config = dict(
    qk_norm=True,
    weight_decay=0.043,
    doc_mask=True,
    train_tokens=511700000,
)
Each number is 128 + 32 x the weight over the matrix's rms, rounded and kept within 0 to 255. Layers, rows and columns count from 0. Numbers have three digits each.

# down: layer 4 MLP down (transposed), 4096x512, rms 0.174, rows 3638-3664, columns 0-255
# up: layer 4 MLP up, 4096x512, rms 0.171, rows 3639-3665, columns 0-255
down3638:208132160052165092083142171130144134131124128129114114130073152135105092131145165175132146156128109122150120077122126151097120153123086128127153117127153072103130107135097162141068113147150186122131097155086112141157095186115161197172148193191117197156102112165060075186098137092167118184053142104136152103145176119134137105160105082116063091122068191094093180161153154070141073097172076171151131095086112088043136122109102163220102212114143152156101167171105064092214168147116064114075111110255117110116127122131090118139074133106110115132082102143069079197139098102100140144193116158106140090097113132160135127097088130176104170099101199121184104103158065068145154122159200098090147177112106154106153137167142151109069139112172139181129195091088081107179134140117105
up3639:115043072061143142145184121120154174152123142143119137093097112156113097176066196081153118167134151122111174212123116164117088093212129089114121201110075154095114118142127154129119086083210142117142182089197145119120141115146203126052105126125207151110115146141139150138131167181113141129128162158139111095091143181105089096094150188161161137107084103188110140163118157159121161121140127124105193142179148131107128147122132101104171105125175090091130162128127212087134192088133100078041170178156181143127119087057115097138119164101132111148110088163122176152083143104138115112200082103097100158062126130092120116109136182154128075162108126152182173186095111105122169150179087123178163124131127153128152134117135179163131115069107144092125154150130093112114128111134204
down3639:153109063178122137151117134177132092136089079115069139126085119100172134127132132068182110130156194069125064149164158178215141135106135194091139133115149128148062052131141102088096128092151134144060097143138152160096084131090046112109172104120110147104090117123094105144108135165123075166083136117121135135112125115114095214111170203166113100063088109149062101163122118121142125145105091084163164124111190096143064127147134115123187180079152122165143090097144100121091117134131145107111092108139126120193121112121142147117145143173068138115169146124136148127101084198139093167116083141109131085134155156141158098145099144136123127166129115105094110103109192143110116115093105125148145191122138129112084061186163136075165123190051139115115179085124119139174138113066196
up3640:106144144109117089148133117142119088156090146108091132169082133144124149193141138145130129191147137159169157149104113166135097114113180105131100150117075136101101088116114187070097128154137115133103122161133086117149112125130132117121135086141054114088183122086071115134078130093114109122148086139133137162199119134095128102133147141126124106123170122145165100112151121142154088112053110160152113165134188114123115099081156142102122174063148085123133105113144135096135173175107091133153120129129095095144145083118127092120115124119070157051152103144124179137156155141126143087118136098146150111134143143081130124121149162131158183056132097134084134166111141161114152131166153107134135070113091112044117095099148109090178158147130114107118160157074157136120096137154160
down3640:133176176132130125111172079098154050215091079168094173201140163081105114106168052175187091093159129131163114112153107142151129119101214129130141137132121100147119103164117134188133148150147139077086100111082147119086128146102108140153090060160106089087088156086150142167134145071098083135115111077122115159183117152122094085139147112108132118086100112117127159164135183078109098113107128155100131121120130128174169156139151136088138079148121152171133121136115134139154116146094113089178152147072148124107109142150096057217150169105121172103161194145114072123178136118066138057123130106126108129123161186112147105127118111136166134107171201107140151143094055124125151127079139067184130088130083132132108136212105116076162120153117172155147102113158115128097070121038117
up3641:112152118157134118120130107172124096154082099171155058141123097179155137137098131152205043131095162113127104125088129140116105116112121166174135128090113060122150179145156149136130082124179142121147156154113107124082108147145163133153109133139119125159102117183151192094137150169125140092135162096117134110118130130088100150127113076150118150201138147171141132111117141158075074148177094141090066161144180130110160088140081130108156171105127094116193087095149112154087099114109094147120168164117168191178109109110087126154126122123130063108099109119102153099174121176123105180113104174112134108089119145120099082186174115129125083188125141096160159092156149072073101183150126117085155134110117164090125095114063184108128180102077157166102132120119091152165149098160173
down3641:158134108117148154136150141126134078145107094084130160118172129100075130105087130109087161136121097115121147158136113108123158136133143149104165088154105156126128150101117136139116183157115122139067055125143090083052158146145134146060074179099137092081179166122084123109110141099125166159164053163234147147157172096170099122166127132119154079125112174101102153162181121075188127168132162113105159089143126131122119149095111153153107128189089164105112150116158133130140169122168195167184097145159147118157165129161139108123123088134156127146109122112083102142079132091116131092135157099182146136199129150175142113113131144158105187070156129142139147121144077139140137126138122171142104136176127105115094159122148097131146091115138147112148116188155151145127144125071133
up3642:096094072012115168183125127104152132128088101231054103189149164110151048099083173160161142045054146136123088119140203200119143153155196112125198183119200173164212050102186117114142068139086174137183108096129181097113057161112180169071124080154131089233125087092108094097095139073139121101148119186073113217202078217107143180173185201093008119130062176146087165036085046137105131141162064194051100089088204071135078132034061102083254116165127171086100187120164044080201136123019229105148245142084185053114164165077211025180124149120122141056155045159128143165139107120052142127125087138134152169151136172213161085224100178065087059113116050058122180100067121165221111115230120113062138127094118063255181089130101136122255065184156121097134122019118132103122120084174161
down3642:132107081073130163149138140152121160181055050119172163103125113115168033096037145160174210061070137146114095107152153171134170083121098122125119118172179121173166118046112105094133105087106188162136164084120122070112049176052154119094186047118099117190084095068081097118074136126144108149148091133088137127137126169211154202127068159141128070103151106074136144102129086056154129132104148143119063163073167109099068094061078111054154153094179126154095215106195155119138136153069131084085192216073176069151051095159140080101029113163121112132165089185156155170112143106139090113055053123124113052229199146180158105146099106108056136118122100210094169037093074097085165085181103148105154173076131135174193140102074094127186065144133088133210114096123133087128105114110200
up3643:095099110124109142144059141133171111118133153153099176077109088193103099151102142157140189169143178161120142087084090111142136131175145108148133085150110135140210156144145064126124119083111064132091136149155135124155087132145143161149089088162128157132129126157136104110152118144142107117138101131127121054149128182172101148097142104166124162074084179143134132102224151128170147168082096097155085095139111135104123173138134111066113137126092142077101135119146153139146111121148140146111107142155125108130159234151170149137146111104111107136126093130108123130123116114157163090185132109139150110127119117124097146198119095092081142112139147134070102136156163078131115153132110101117127123139148144097122098125163129134144103142109086126146084140126160144170138074098138
down3643:059142116110077161068084155094165146085168147101139094110211176166156131155066152121106159116148220106114067145148123118099158129089113080153156138061119114157190162154069180107134141163179130136111075121128132120128099093132163122142125162153117105083136137151069155196154163157084128157120174109124132061153091108122090110193166128148157126118147090123161122142200178165119113137128166169106120113171076159126144109145114100139111107135057123140118221128117118075160102124167177103154136084111161183156132124149115150148121141132175168127115174120215089128117189105068119089158078168095106127131092135097099202142103140024147173138116134124156104082141175084128145152151127169079114087181170136111122086094112105075099079111124084140167108096126069154084122095133125
up3644:177168113098139074161133173178115098078116103147133123096152168133077125069095134154157117159126145125192116067110131143058122162097082131106146142131164121120133102104145119174206116206125113111073112120166122072108172134097118116148171101140153164163137101157058162130149140153139077153106131131091128049152118089119193155151070123117100078177125112135157131165119186084096176155144098064144174134154098166094137095099151125079116141108104108100143145116100084143161140172168161124107161156148153143111080117104166156058059165162121119152129102215119114122124131164173047186133094143137138119136120124141142100122091128113087122048136137136151131180141137201045167122097117107109121117122109139127083080155143100186083134147098156103115083118108170049124122123134134
down3644:108113104111120155136087054084079105074129140135089123158098153139129119073117098150148141168163176131123126131139137108123149147051112193176148135120099126156149152159028128112168079072099064167126129129128097114078143077105108110187185180117147184104086117074089165133165110117089137136179124114144183043137122155091130152065119112035124163095108119116077155101125154151131113130086173124026114161145112119111151106098137139140158156118126095152087098116187147121072198066163090131098144126157124127091114147163164056130089179149129116228154131134129128112122148092183067115145129128042153112117130140158135105124084175139075149123129158090190135113132166081152123123073074120211098083110118134164090163109142193108126131113058111153088171146137136112100099097148083
up3645:129142134121112082139155166124150084185146194165066105105112160188145103095101067087203120181143106123149133136128161149102075119142131156139141137113139100093140081119123126158125093162132102123137102140153083126087152155116071128091166142128074145119188091108068132140126131128155129141086102155127162118141149094136187139149145135232127107169113128120121128117145115125117150143140138049152124075093134169155134084119076135085099136085092150138138146138114119108140083096146198108112124077067110161119119122000090151118104157123155185067138064151106066153150136127138117173108171078201152089100136094149145189100068119117084191061110117124123127159132115115128136164134138118108149118122080157147199128144107079165117122187199166054123109126119179150055115087094134
down3645:146117153092190112080068113102077127074149134084140126122132147129101135151155161155138139093134129101114132154152131117144026106133123062095119125177072159135100142147106130146136121096131112102138098069108179169104120128126155163150066160123096098053112105094151074123118145091162136177184070123153134104124178201124090115162151135112091108152104111091162115081056133123090078146084146143166090152091167163180181052169163158097171127094149111052148140148121148105090132157123134145131156111113117055142133103182200147130152156128147167098124184111150116117061117087151093173101159062130110116197123129101095140162115157123163094156198175137121085172110129135156087112105088130091109134132105152179114133166153104093159116127091121123139143122141129086139200099160117
up3646:154123134099099119140116147138108134146110151137123085122140122152156147067129132141139146177110099102198148086150092171110138125083099103137129165123096139160186135134130128150132080149092136069118122118153151125083199121094090125089150156117094140088078175104178106156116077090080061102197105120167140095095126116096118151121154136138105171097076122131088109124170165147089149172190085065088096104165115095160149156095116113169131169113130136106116118152103100094158144164118158166123129164139166118169118101099152131041092138115179134146181140151116131090127132147210126120092161184150152145127142098152121161155109134090150162124158132156151118160242119146108130199198158102122104141088131105126106140131140134111099154161109141126154100233193123135131136143101134
down3646:142069090119151141146094158206159115135097165104213104106169140150136117132102126085204138138145151102084171154119140132154119146125187096129185171160106121166074086148129151146174149132110135148138135041154172137160074121206182127124134139148149137124126129188134202147096117170100137143132162109133131120159155149110141118156042172116108082095151176129118131106109089118127089117127183182160144107156142120134115168165105161115120104136163133165080150133158141129106120117194118140117116052199184116140145082153115117172182106157123128097108155133132106114119136114077161091119130145094094184176052116123164131163196134129145140128048190081085106126104126158148091120087145118117085222146140099180054120154149150102122125112163110141101098098098115106161056089128169
up3647:097141074084154184100110113122087113179192061105197173059134097135146082178116141108137142142063143147115124119094161114175100118184169165133086134154125099129138100097193155133101204129124169126084152092072135118070150172136083169166109137133129098119101142113177126088181061148115146142166085149134125128143100120168098179119155165128118128134120158126095144118116106136121112101132146148052103127137151074134102146074165165127148065124138165072178108133161152100085164122165153145105112138152141141159167124113134156159128159084099090168135116145103123100132118139094086093073096159103146126106086126126094172177166160184102125069147135117096137151134088126052134163152125087131131078133078115166094145125162077093121162117162132179179115159115126164109091100103146
down3647:119119145149140128167102115126176116112122136138182133127125023140123082099154097095103202128123151109068125166133106102156121088122080175149171252152146136086176118133105155105128073106125101098156134066180077092140075122161100139152142145145135109104160177071146231133151064161171102123172129208125100136211133142141167162160149118134103117146118161140150113159154140163104190175137163143142187183151068153138145057152089115114103130165132165135105058160123088162158157135083167134133158103130102121076069176169139088149142117113138148143081082107088115127115107126103098129147109090131079116120103141114162065084135077139157134165067076098092149134119142171116097109134144058103119060118163117133068086078202120204087144115096141087171125069081156051115102154168161
up3648:122147131113156093166117074120168106158168112121135099139093121117105115131080117106133109095114146138079121110097184153149130132123115156124166146097079149137131142125118173146122117074079131104114120073141074082157105145125107107129141155123085118178148100139109091153145129115135111106151083143123090150169134116120134091149120129167136115142134126124101128116117098149107094210115119080156071130129137122075089157101110131097124164130164087124141143125118089118101101155111139138167126112101168170202161115093143113118116129132122132122115124079116119135085096095144191146182132124103149147076128117137177117124140138146109137132166094152129131136088083094104128130111157134120126131165201103107133139159125141103162111127123093054128119148165146134121145161072109
down3648:129105153129143127117151068202080122135123182112113153125130148164121094130113095204155141091080163082127154159041132115148102128152162141108126103105133149105098153062068177163143163100132132109107180122089117139141185107156110086089084122165186118105222151174109121143136173140107121095173160153118088157168137174135103141101171162126135120135108144156130146105187108144140122110125108072124119191092153088115174087099149145205118193075145065107111164104130086151101126102183203129111193114107155096122176165110204127137114120116140126073106162129119105130114182014112158083104079096182124140155118138167109118113085103133154125156163150185126148085147081127098169131100139178148082126165106139157162166113147077160126125104132088145069138104103099111167173102114100
up3649:122101078176088125098150130136145183125151098165130110152209126171115136173082139090110095157127152138090081110121108164105154106140149127184175169163120146190112135140123053184150047066131140145093092142099184144154106135145164153139120114160163098084108135166115151096147142156131129148132129155139107158202045109129124041160118127155146164122143144141200076171120150192154113156210139098130120182132153154114149121236146119114117092170109108164126118189101185184144131084125150099138142151081101210143150079096168064110106155135150118123226140115087142144122118110129124175102174197148126133067028170133125173143092128122143189150101135125125133117085115196135096141120161127135119117136171154136138158127091186170125140147185120153179085132104195168153093185111119
down3649:102133159064088127089140129136085092099088143158152147122153097115119184081104055123098085094058111120143142133164110090125110123097132079146175086143074145125138094098179191087124100140153079147091043091087090124130156134074091065076114125076193156146132150099115070118183111118073135087100073149075147220148101085120120089199117151185142150152118092138104145169102183135134155099098167110139098083147157077148120097130114092124097094099121122159081130116156118136117135060109108128144091072147157134125096179140196139143172150130130128113105055120145174104135117109109163107080145104095095128183132116143129112181158081206104156074118169124093140136113153106115150103124126170133099086131169117125153108115136154115104138120087099097111136106152139211062129181139174
up3650:083152147138190118143131101129112102117116094167165146110114085151118102141129195134152133135109099152133129112165077193152143147122119151125105088102172115155092118100157116099108122078132187098138107145153157135123178107150179131161126114153156085167065133116094123095116111074120110091117076122183109105116116117194114101149150209097096106123117101194138140162124170106130108112132108081155159146133110141097150094092155115116075135101147078067106091159112145159149133105140137096104133124174103135079127125097179133137130189146131158151154118089133127116128146099145130143026154116087131132122149184092110175096094091130086122079138123157157049127127142073174133176147161109121158119098157115125115145079117065159111126128091162127112173126146159106138125174138125
down3650:144127086129091124070130155101126063079126165145048160129131150180102143105114084130145106180073118128118100058180220165131098112131154132139113143126061142123129132058143187131153105111129127163092138111095130130158054049150101086096130183161165118047101154138137098190121139152100070078088129094148128102065111095171167112123110158127131135115062174099148133163114141120141073072127114090145153068103111116137138109110134135109128153081130143158139171162146126146118167181135132131117151128116174149107131085113095127155194110106155117095211099111165125175113124118155074102164118064101122099103087122126145104197072143149098143088119119152137128125157165085120103125112155132117154133106105115094084153122137166134080116132100109163108089101133104095096189046144145
up3651:125150182101098160065063073157121126141109175138099106133136057128056104096135152096100175110172132141110128125106154125129107153139117183133191130107128120096136143184197130164072174101146124163169131097156132101200121125087138143133126153099129133107156127175168143137091088123146148136098197112105127087135117112127104110067131092170059122110174152136090096072109166164100165157109067102139161177149152176101105170131108163106161127166115177141087100142174132122106085149030102119189118191118094114154153127170115144145147119144082089132123155138122160159112138129135128164092108126089126155149096106115143073100093115142122123147126126105126153091123153199151186103126146104195098194094114132189105120096099133132157120131087093164121098105137150079111135163148135
down3651:111113156083099108120166141077085165150063065120106154102137092129119114158121129134172135118140111191176121142087114126132140152125167153078126172164117184164093165140167141125160128106120108099072085084193111135087148160172105151122144135109053117207065108200132120143148154037131122151137151119143107073097136191091113059140099157147079125072106055126149206145074117129114108171124084169124153091177114162128157061138116122108103107159058098164116143109111115164084076120131114153050154166133091181137135119142089101079135154085122142141080133141074104117102159099139127098171149100122188151113149126176170114174095136131191194121109184109156108170131095142097098133170184185141115165095110117136077149146178185114112100074107145145096111185144166113136139115126144
up3652:182142125148161099136085150158117134131138153094163084152169169152139118062147082173152127128097160115164166110150140116086168135154150094120114139131104071130207068100196124131111118128106097129120042099116208081144098080141073177163055035132139131071084098076092027167133136154136163096137140170130110111097104111106117165085144145141171129092104166144176163113080058097150126128090044119121170151139107154177126115093128162142119049173163132134156164077110134110093188107093178074118167080094123092127122164098154156213154105141150095138154133125102070153131174109127099167076203132108050216114076098076166087175107106142158066133085124080054145132175182054141157141113165118182076089100196150175112153205165075099157172129136159087119164142145192147085102129116163
down3652:146143134107140114101112131124178090157111140125081148099154113152211108157055155137153151133166082134134133099136184133093125098128099134169157093129098147136161095132123120195165108124090129157082116161099120095116146107114128130081136130113150120183173107116143152163077161139128188074082191097180103110105187178148189100073121113145142138156150111120095111097113186115190158112132164183108064096176159099223101114185128065158120181108132136155120103116120124131096119090137090086131182129085197115118154088112142088126091064110116134137133108172143149102167114114123165115127089149127140061152152113113108139134107096134141139206149121070127129125129126138147139100120138140123120100093115137102142110143187059146137147108129114176176048155172133081122124144043110
up3653:139161108099123122080138100152159098107169194110123091111150153151151147089122125112171086141168175106150132189137175097119090129120149142150133143170143097180144108122160097178141114156124137123108115155096110128142141170086140112141124135112117176154158152098109109163139101114139162055116123087114156128132105091117143141126112154127161184135120164128155143108090132068118192133102108097158111154056166116099142138092131115104130123151151133119120194113093122110210081103146101127075092141077097109118113138106140148061130099110101112133125162134105140144133097124104153170114123161143147132114102107115175165177114124148138158136053118125129124121124102132108180128130097180104122094193135139106116150080163134149116131125141126133115083146086160114125194110120168
down3653:118145146122087128145113103106179100158115146135129152110153131116110155106128133096130074110105142200070084114113124167143179115135155138062121138138048146145131100154104152152157122162108126139117114160085153125104155165116148139074102080152131108172122082161128098144134078117158172114146128199130173113141121090135172113065169163138160083108052115162185105174145148072130084159169144102154124110156109114066056106133151099057095093161063154146120113134152086165118121089150101078148121125127104098153068142146165123093135166184125163146145082173107080112109143096104120092097169087166142137063155097145126073100052171141111177148172080068154179053129093131190102100123070176127144063102168157148143197155161106167156165087144141162123157179140139134130101127112108
up3654:122158109112096157096143091157143127088105145073159110170121081076162141123136092116065174156106143124120169170153185090089131136123179127029126152134118157143155098172089119120143092154108134120179115163127114137125167161162132161102126053150149090162096116152067112143167080071136161099162099136153146061144151069141139089133086140126137111169118137154228093092097108149108113136175158136171155068155106110173145150135098103152087122144104124121163119134134159154138158157175107145131158101113048143114167165186124150123107151110095141095181091174192138119078099092157098159135098140070174101120109117092069115134080101143164127137158142084144191137190084085156146095159162133166114108108124141106114168164122167114241154122114158096133149158152156114127144098121191
down3654:186170102127166163128109130127135147167111125152092121092131136104142125172126143137132157118157084129151144082109117144184186098084146101122151118168107139135182177084197103139101167096142108150141114188117143103188121095173199115124175157142134149171121082098138181108113117157057117120100084084186127158094114142114132106139174097126150141103111069083149126155119157145102115187155110094172109127116157085101182114112146145175121081171088094135154120062149100083139088105134188091094126160147180147075142140154175161112196137096112204216164119102140100063167164099142184143103169172107129115137164129083094109123143061180100182169133107181121158078140140086149135134119118168155092116060128135171155121111135155093122100096147205121101129118129145136096169151097152
up3655:081124110178117122135140098116124110131120129134107165104104159123126138125125146148098144122083122114081106155105135142130120184124098038172114136111127122094110153130138103122104148133134165152116108134136119103140151104143137121150155145111124165134149111093133091114131080160110127170159111118154097123122105130135104107104146093125133119138127062141102103132103114088125138129141101078089075127130121128124129111106121098063142098123162121106169099146085096125175148092096149154154098159096145166120085116137088111087158117124134165108145129116121143126126092078169194163197098102133118145094159113160128163108134166122120137130139063113162118125141140112173067131138121137184114125124196145151144100193078130087140137137089113131130139100176090118139123148094114
down3655:129141169137159104140130144092083131114112139084113114128076139142133122110100078125117164163146175156120112130091104139090165130116144129080158126099140122134110134138105104136086174099168156132126144151130144178116145150159111130130109107162145131139116122143139130135108142103157103120128086109122104086161124183179096125083088128159148084116160177085143197129111111103122119185094149163128136107143159104165115075136071120169151140086088095087119117147116145100115129141189151142105104140133165173103145114126153101131127174097145098115128136153126188113122115104112108158132098157141122123103131110161172108084115130123128121086155175156035124103120083092132156146140091112145134140153187087118145136151160096126115076075087110098156156134136207117225184142113171
up3656:100111107149119117158101142128114116176145154145076109144133183060129150152068091156167153141077181112140094112121138152092151117096138146074160122108057151116151133102115136055084123131026143171035150129040109083180088091098158130112125101156133131086114100158095098130157071089146135126134126139113120118157135071030150086124080053198099040086107121118112176124148114183200100129116194079118112086126071166129077156115099165107110092132097160200062121133133149106125132127122078132132126073071132122204159137077097158127096070174153080114199149156168116185144155111119122185045169175182106174133146125117105132167130129067057095152072134178097164044106106121166176151148176168103108187146129089106072234145115170052115178095134122137099092128082197097099149083125145
down3656:190117138078106128107147130181114133106123136103156133115162164149146072134202151123116083150049070066137164126113127118137142171114115142120162167159117159170129124100130147146141149139171153148148179096089139106101103140123130131211108107116160065191147091109121141167101124108178097143155104033136189163082070138170124074095106100125154188100137063137170091166111174091116167131147128138103140157132137114116148134114118125150139183119169183088165136023095105109131138139141112026068160127148119115068113095127101141142170129140123159141078126118076130115160101132177119143150186096136121158115111138151155087112138075204104121123138189104156106110116171162051077145094118132130190128137094106129138132145138123159154139169104089120129149149179181159147117172144104
up3657:170156132146135170136133158096098140113072156087106164117134145176111149202129132164128116115162127146151150122112158134117144143096139165113094144140146108157140138181087137179188131155089126149103098142187182104100113115108137158127178121103090165118114121115135077135157104169087072131194133141126206091134134206041125151150071135151140119080119204136157123107092070148099125071066122111158176139103097120174080126136134107083172144144102123147116140071126188145103154143173140128119091154200134139176108174126083179144109105189146114148128109136086093136187087172060126116123110079145101147136153179049069117157169097150163057104176167169092147184168154130147118069150121130096146117129087130189124086126183056165131118144158137097151054057128121157134108176085162
down3657:059131096097099138197198213150143155098140163156096255145132143138101110059094169118128141115097081129144166096148167158154144129077141177164168126125173154151177119101114209133104074165149197174072154096165149090120147125100116111182109130118114129149053185110117134103124147145131137132133146076148194140120143129108113115198159102063139178146078099137159085139111188081174100118089195138115114081153116111184145129128197077186178151090132105138109095096136111146087100066101159179192086094148108129137183161081100148074129142159119162127139080046098119072106099095101188137087074114140141124156117095139064147155122102047121152114077146153137201157138110132094156133096142109113050091142154158190101139099170131199103130096121127112156119128086118133029126101106072
up3658:152105142095165075140093122132178181159099131057097125131095105078141140103147109098095086112090112114132095113105187113131129125057080097159138116124185106123130153114151075198171152164134150146072166065121132101147120122122123125112193089120130104140163156111109118109182163085126137121123076133162152122096141148145152121104108065140169154117137140134079113106140075105109099112152111105091140150207151094150104181071125102120145070110121131151164121181131100083097110177108108120138144142138144142116121125128109089069210044202126107112098078093117154124165106120102221139104086109068139127159163122152139101148097143105103110167110160125125144143095138100092098163106099163081171130152171139106111111146125129181101132100105095142110157148156096131114171109172132
down3658:152126124194141141158134082100135160134098159172101107085120074128108187088156101121145121138173168102189155117109148193137131176158157125151093155125078130104099137097098088108150161138155124154057101098165081098091081066061197157133153138125169176091168156121111094097130158137142132120202117161083134115147097120165142118137142127103122149127118046101076154164107160144122130149134091153148136104109125105134168176121149179194083117193138138155124108089101165134068178136129102187090074157155104104147069162101133112145154057130148154177090104052110198116120107080155103101124119138114113106130142143164177168166183119119073145097125107111174119205139125085138158076130161105098104168203134078108106231071112102135112085133152153136167128145131153122115126151128179
up3659:105107090117169115166164107110060091086183110146091132111097137157189080106146101152146062130110098112064083122128164149165083107092093139104132163140134132158125110162157125206094100143110156076120150102137112138139136179171034137115058107158090186109089161097097176148122131089101151148146139108128101135111160164098118112120142124136128132160170127172092115137188108140136175143132111102097113120128135115131162098169170133071145141061149153161184043148086130122175157134155123154125091148065104145198081108093127098074150136160130131115139132127155140159110144194088133117160163102180114175157159215120149136198082084196137132169169137162117103134052206130122133105107106129088124139098091184123131148107079123142210104146126135114105154124147139119108158142117137
down3659:149099113096050123113157178127123148087155188139166144114135128096134178104180140159155157154147172112138143135127136136123125161146116167132150158098074170153168106056121156130162133106193125101169100104209150109187078120119161064084109077129127148108124134174128075090097141133140158149045114109136146087087130118105076136151178123120112078120048085112139126059079090191103126141142101097119096142134109162125167109099132090169111126137131127127167090142145162030110136131106117118146112125117077127015094187130149147124153132091182121107094086117077141135197125150193140143175101148159167090089122082134099155101093153105064191122098121149139103115159106160148129123142125084113125101093127094128120098157092088150098110115153150197172072078172141139169163134139108
up3660:129131154171100121091074137104083134111118109111129096141084077129088114095119100098133095113132127121135081137093076196087166136127142128149127156100110136176103120157140110100193089143111155114142095115103141139107149151128181122108099098143109131137111094145209093145144122171139117137130086133102132144153142166101116083169079122135117139092147074128140175125084132170152107183133124103140120155084169149135154140128083148154202125123162184117137197106168185179167089108134060149150154203153109057115143137135134157117138053130143112169136156107136223177123142123135075099130107116093135169156139152130139130090130135123128114082121180156131126109138147141156201084172067157053161158132163113114149209150109193107141121143178111119142094156167129111139150192147171
down3660:081206084167119131132099163124207144172123150125164203110157114112127080132126141168081161151163120130142155141110127145084137123112134172070111166107166096173113116103145150200153138115154161101109144161127115147109114142152155149134146078074116112146110196170117166113138122114091114164095090058132144118126157133148189155146204136155159119133091119135151076137101096066082122166143116188083171108136147128082071147198221138113138099121082088096157131132103127130161170184090185137114168153126118176125078181118149139084170138143138139098127113149124066103132149114139147140112098122168114073087104193152170114118075089111115108204145057085123182115104181122177139140100093151128098087070157200178093069143191117102191107135142114166073093143076100147154056167155083
up3661:128082124098092147124125106127151104171121182149126125138150133203080134147094119086131086150128088128175179186114094070116166140157089112159150104131151159209118139102084183141113105163165110098130120128161110106107121068129143121117147137129122164097146121187092123119179147160136114100156122151132140168185075106152089123139098092114023133102138146135161146160150165128120091145116013122117128145085109151110121109133141113098141188072135123115126076183158091176083107104071154096184126166113125170133128116104151093115138127114085129037139110128106160098116145133152183183182095138088153113096155134131126009121159113132168150077107135106117085132095106160176147107071111176178133129163053058178122080096140139077178089116138172091125160152123151117072188118118166
down3661:162114136082112087106161090101092138145123084129105197108093123159139142151104104125079120185140117098110113174213057121104109134182205083145118136177136084208098135060123099102139151080177131199107113155062142120074114089128157175136119121135198168148109119117128134109159139129102128122094122134102140127169131173202145079157051155106139121015191153140128152096097086055104127141093119184221095073082096177160117111088088104115189130161063098101105122140168116138150188102117101122157134168100101117102141082154135094153108135146104181120083074130092141157126136125148062094133156171107107171091102197177113197065132033123154186124165117136057096185095140174150117135073034087204115106154098166133144119121116126146085136114106129137130128190189116208045062221126168
up3662:100108175123173129109145106101062103100135104078117055150157133058214115082159143144181097109125185152161089149181158093150124112126164145111132201156101065201060126064168174159185126191079102174097194115140149188166067177059169134118077141142127145154098142154164176164111091143140089181136055170177152034145089113157138101095104160150171152141148133137077092122132162076139246137071135074119128143154128139138065131084125030142098139170133090156163061128085122135129162156037108112079152125139152128126126208158093115124163162095109116104062111127141096116141080110151173122077134115104136120146188114094151156086136158106108155081120190120172156152208145168152089040111130095126129106182092169136202095127175151069145140142118126125088148101050140100093091121148115
down3662:061066222086093175055149141106056168143116181160184136181232142103117117087108163136142137159077066087161132145131124112167155171105114086125157094120173166187147119115139124111089123097104189116139067091095169125057129180044075132162097158080182106075129111147156110112093102121102141105160108006081161164130111107132109142125085148079110175135173168171089074127114181147109137131085159157148051217134158137191098107184159091211163175083139103096109172134101066109154071101132082062200104155157154121137113162073095110147215154085170066196132122057126209146119181175068226132123116123091124145140177090103220132133173067104073115137077158154111083163146084111066118167124108131127156114111134136147112116086142119201089152055159061133119144093143107133106163112108097
up3663:138119136225112147133092157105128113135147098182124096144114113162145064086121135168150182110104150084129133178104057139177110102135136135185132187116132125126150139148184171070066086093147155185155095173132103093166118129145159152096098108087166097082158134085124121116114120177129091138106140129135110128131134132106206109123092103112080133127117096101104161118113124105184106117110130173165144116090119103131123139197122119137165119146117096142106151093116140101154172139156164113109103119107101107165144084122141162117111127104161111124145138115162072131162158105108112088063115126158131114120130121130183199097104149163104116097120147133089117137109134075124133122125114134116172121148119109179132139144110101123093150086159119087077107111108071087137139100134126
down3663:117163080082141128141102101129123107094162021199146108151163082100184127138147126071145152136098168075122230154126148131104089115136130140143095136137094130124076095144142199094102111086165104191108074137054101223117117141144144129131088166194104118151079188090134167048114134129143099142086142102133055164106103162094113185102094158129146141125121134137184114108155168107154108099147055153152166100114067031113171083120134180133170126097135192103112141089124121128132116140123103098126155148183139130134095119140061141107111130082112150126136112085108070144153090125150166128126183192122188097148156146100127107120098134140140144132116163192160118158104153183174118128104116121133127154168072114117113128135163155107078139120184170100101170163167108052174083122091177
up3664:138117149194110114126145121103075041114116102172125079106076101139138124127154109142179118084081091189116145115134134122117176149176103155091134183103102102102122129088157157123148115130146132106193137142103086155146134133213104164138155201133080125075162152082127119075089166145172125153130216081132101147152123125152109118075131151133161100177077128065081189177067137095164196165113072104142078137137178119168150147155129140175194093155092059116120123092146121117183111119132133031161130135163122109128067117127153073195130035081178171068139129132121044117105186088170100112101145103125086144119141080194143097081082146129180085136121053125171162144138093117184127156127164141151188154186106182138150154124143123162111089117039100111117171145119131136112037142146112
down3664:144116189104136089025121136151121098172189156139097171113101083176139168148222058093134118105069123168052072137134130140156114114161147143164137170126139090163096089134120141088099122130125117140166107156076144201150042139203074096135161063126199087109099140098150112125215053134184116157123198081169140058120097144055153141161126162128112085075054165141161145128090131181166107112166065131084168142073142073149157149118163127095192103110141133140149106112092112107144078122088030115136104082130078137144130128151118121117115137177194157123123124104193157124158148137161145137117070150155175150153136133152103164137118106113118129126157136133148077114095167155082128157170112155084174096116091141135068155152101105143166137162187067184158159115183106129124118099097119
up3665:112139116145184166175174081178141176113113169065125127154130197095153141168145170129114163092141104161129088083115145129017151107109118162161114151114146071092152113096102111213139090086141110100146156100132090108150147132098086134132129119126153113122131162114150171101108167068164101164116113172095126083126150139173146094083125110150169137110115073109172089036183150128110164110118170146137147151150088079188115126133156145129150176139136120139120074111117099074133155166137146109109102095145136146207129189158143101072200117122141157137150144172161117068179134074143156136151077120126185152139098120117134146124159144125190099122146151182146163096104159125141160155125154094160131170145098150100087159126115107133145155153112116130162153180143140093093086128093144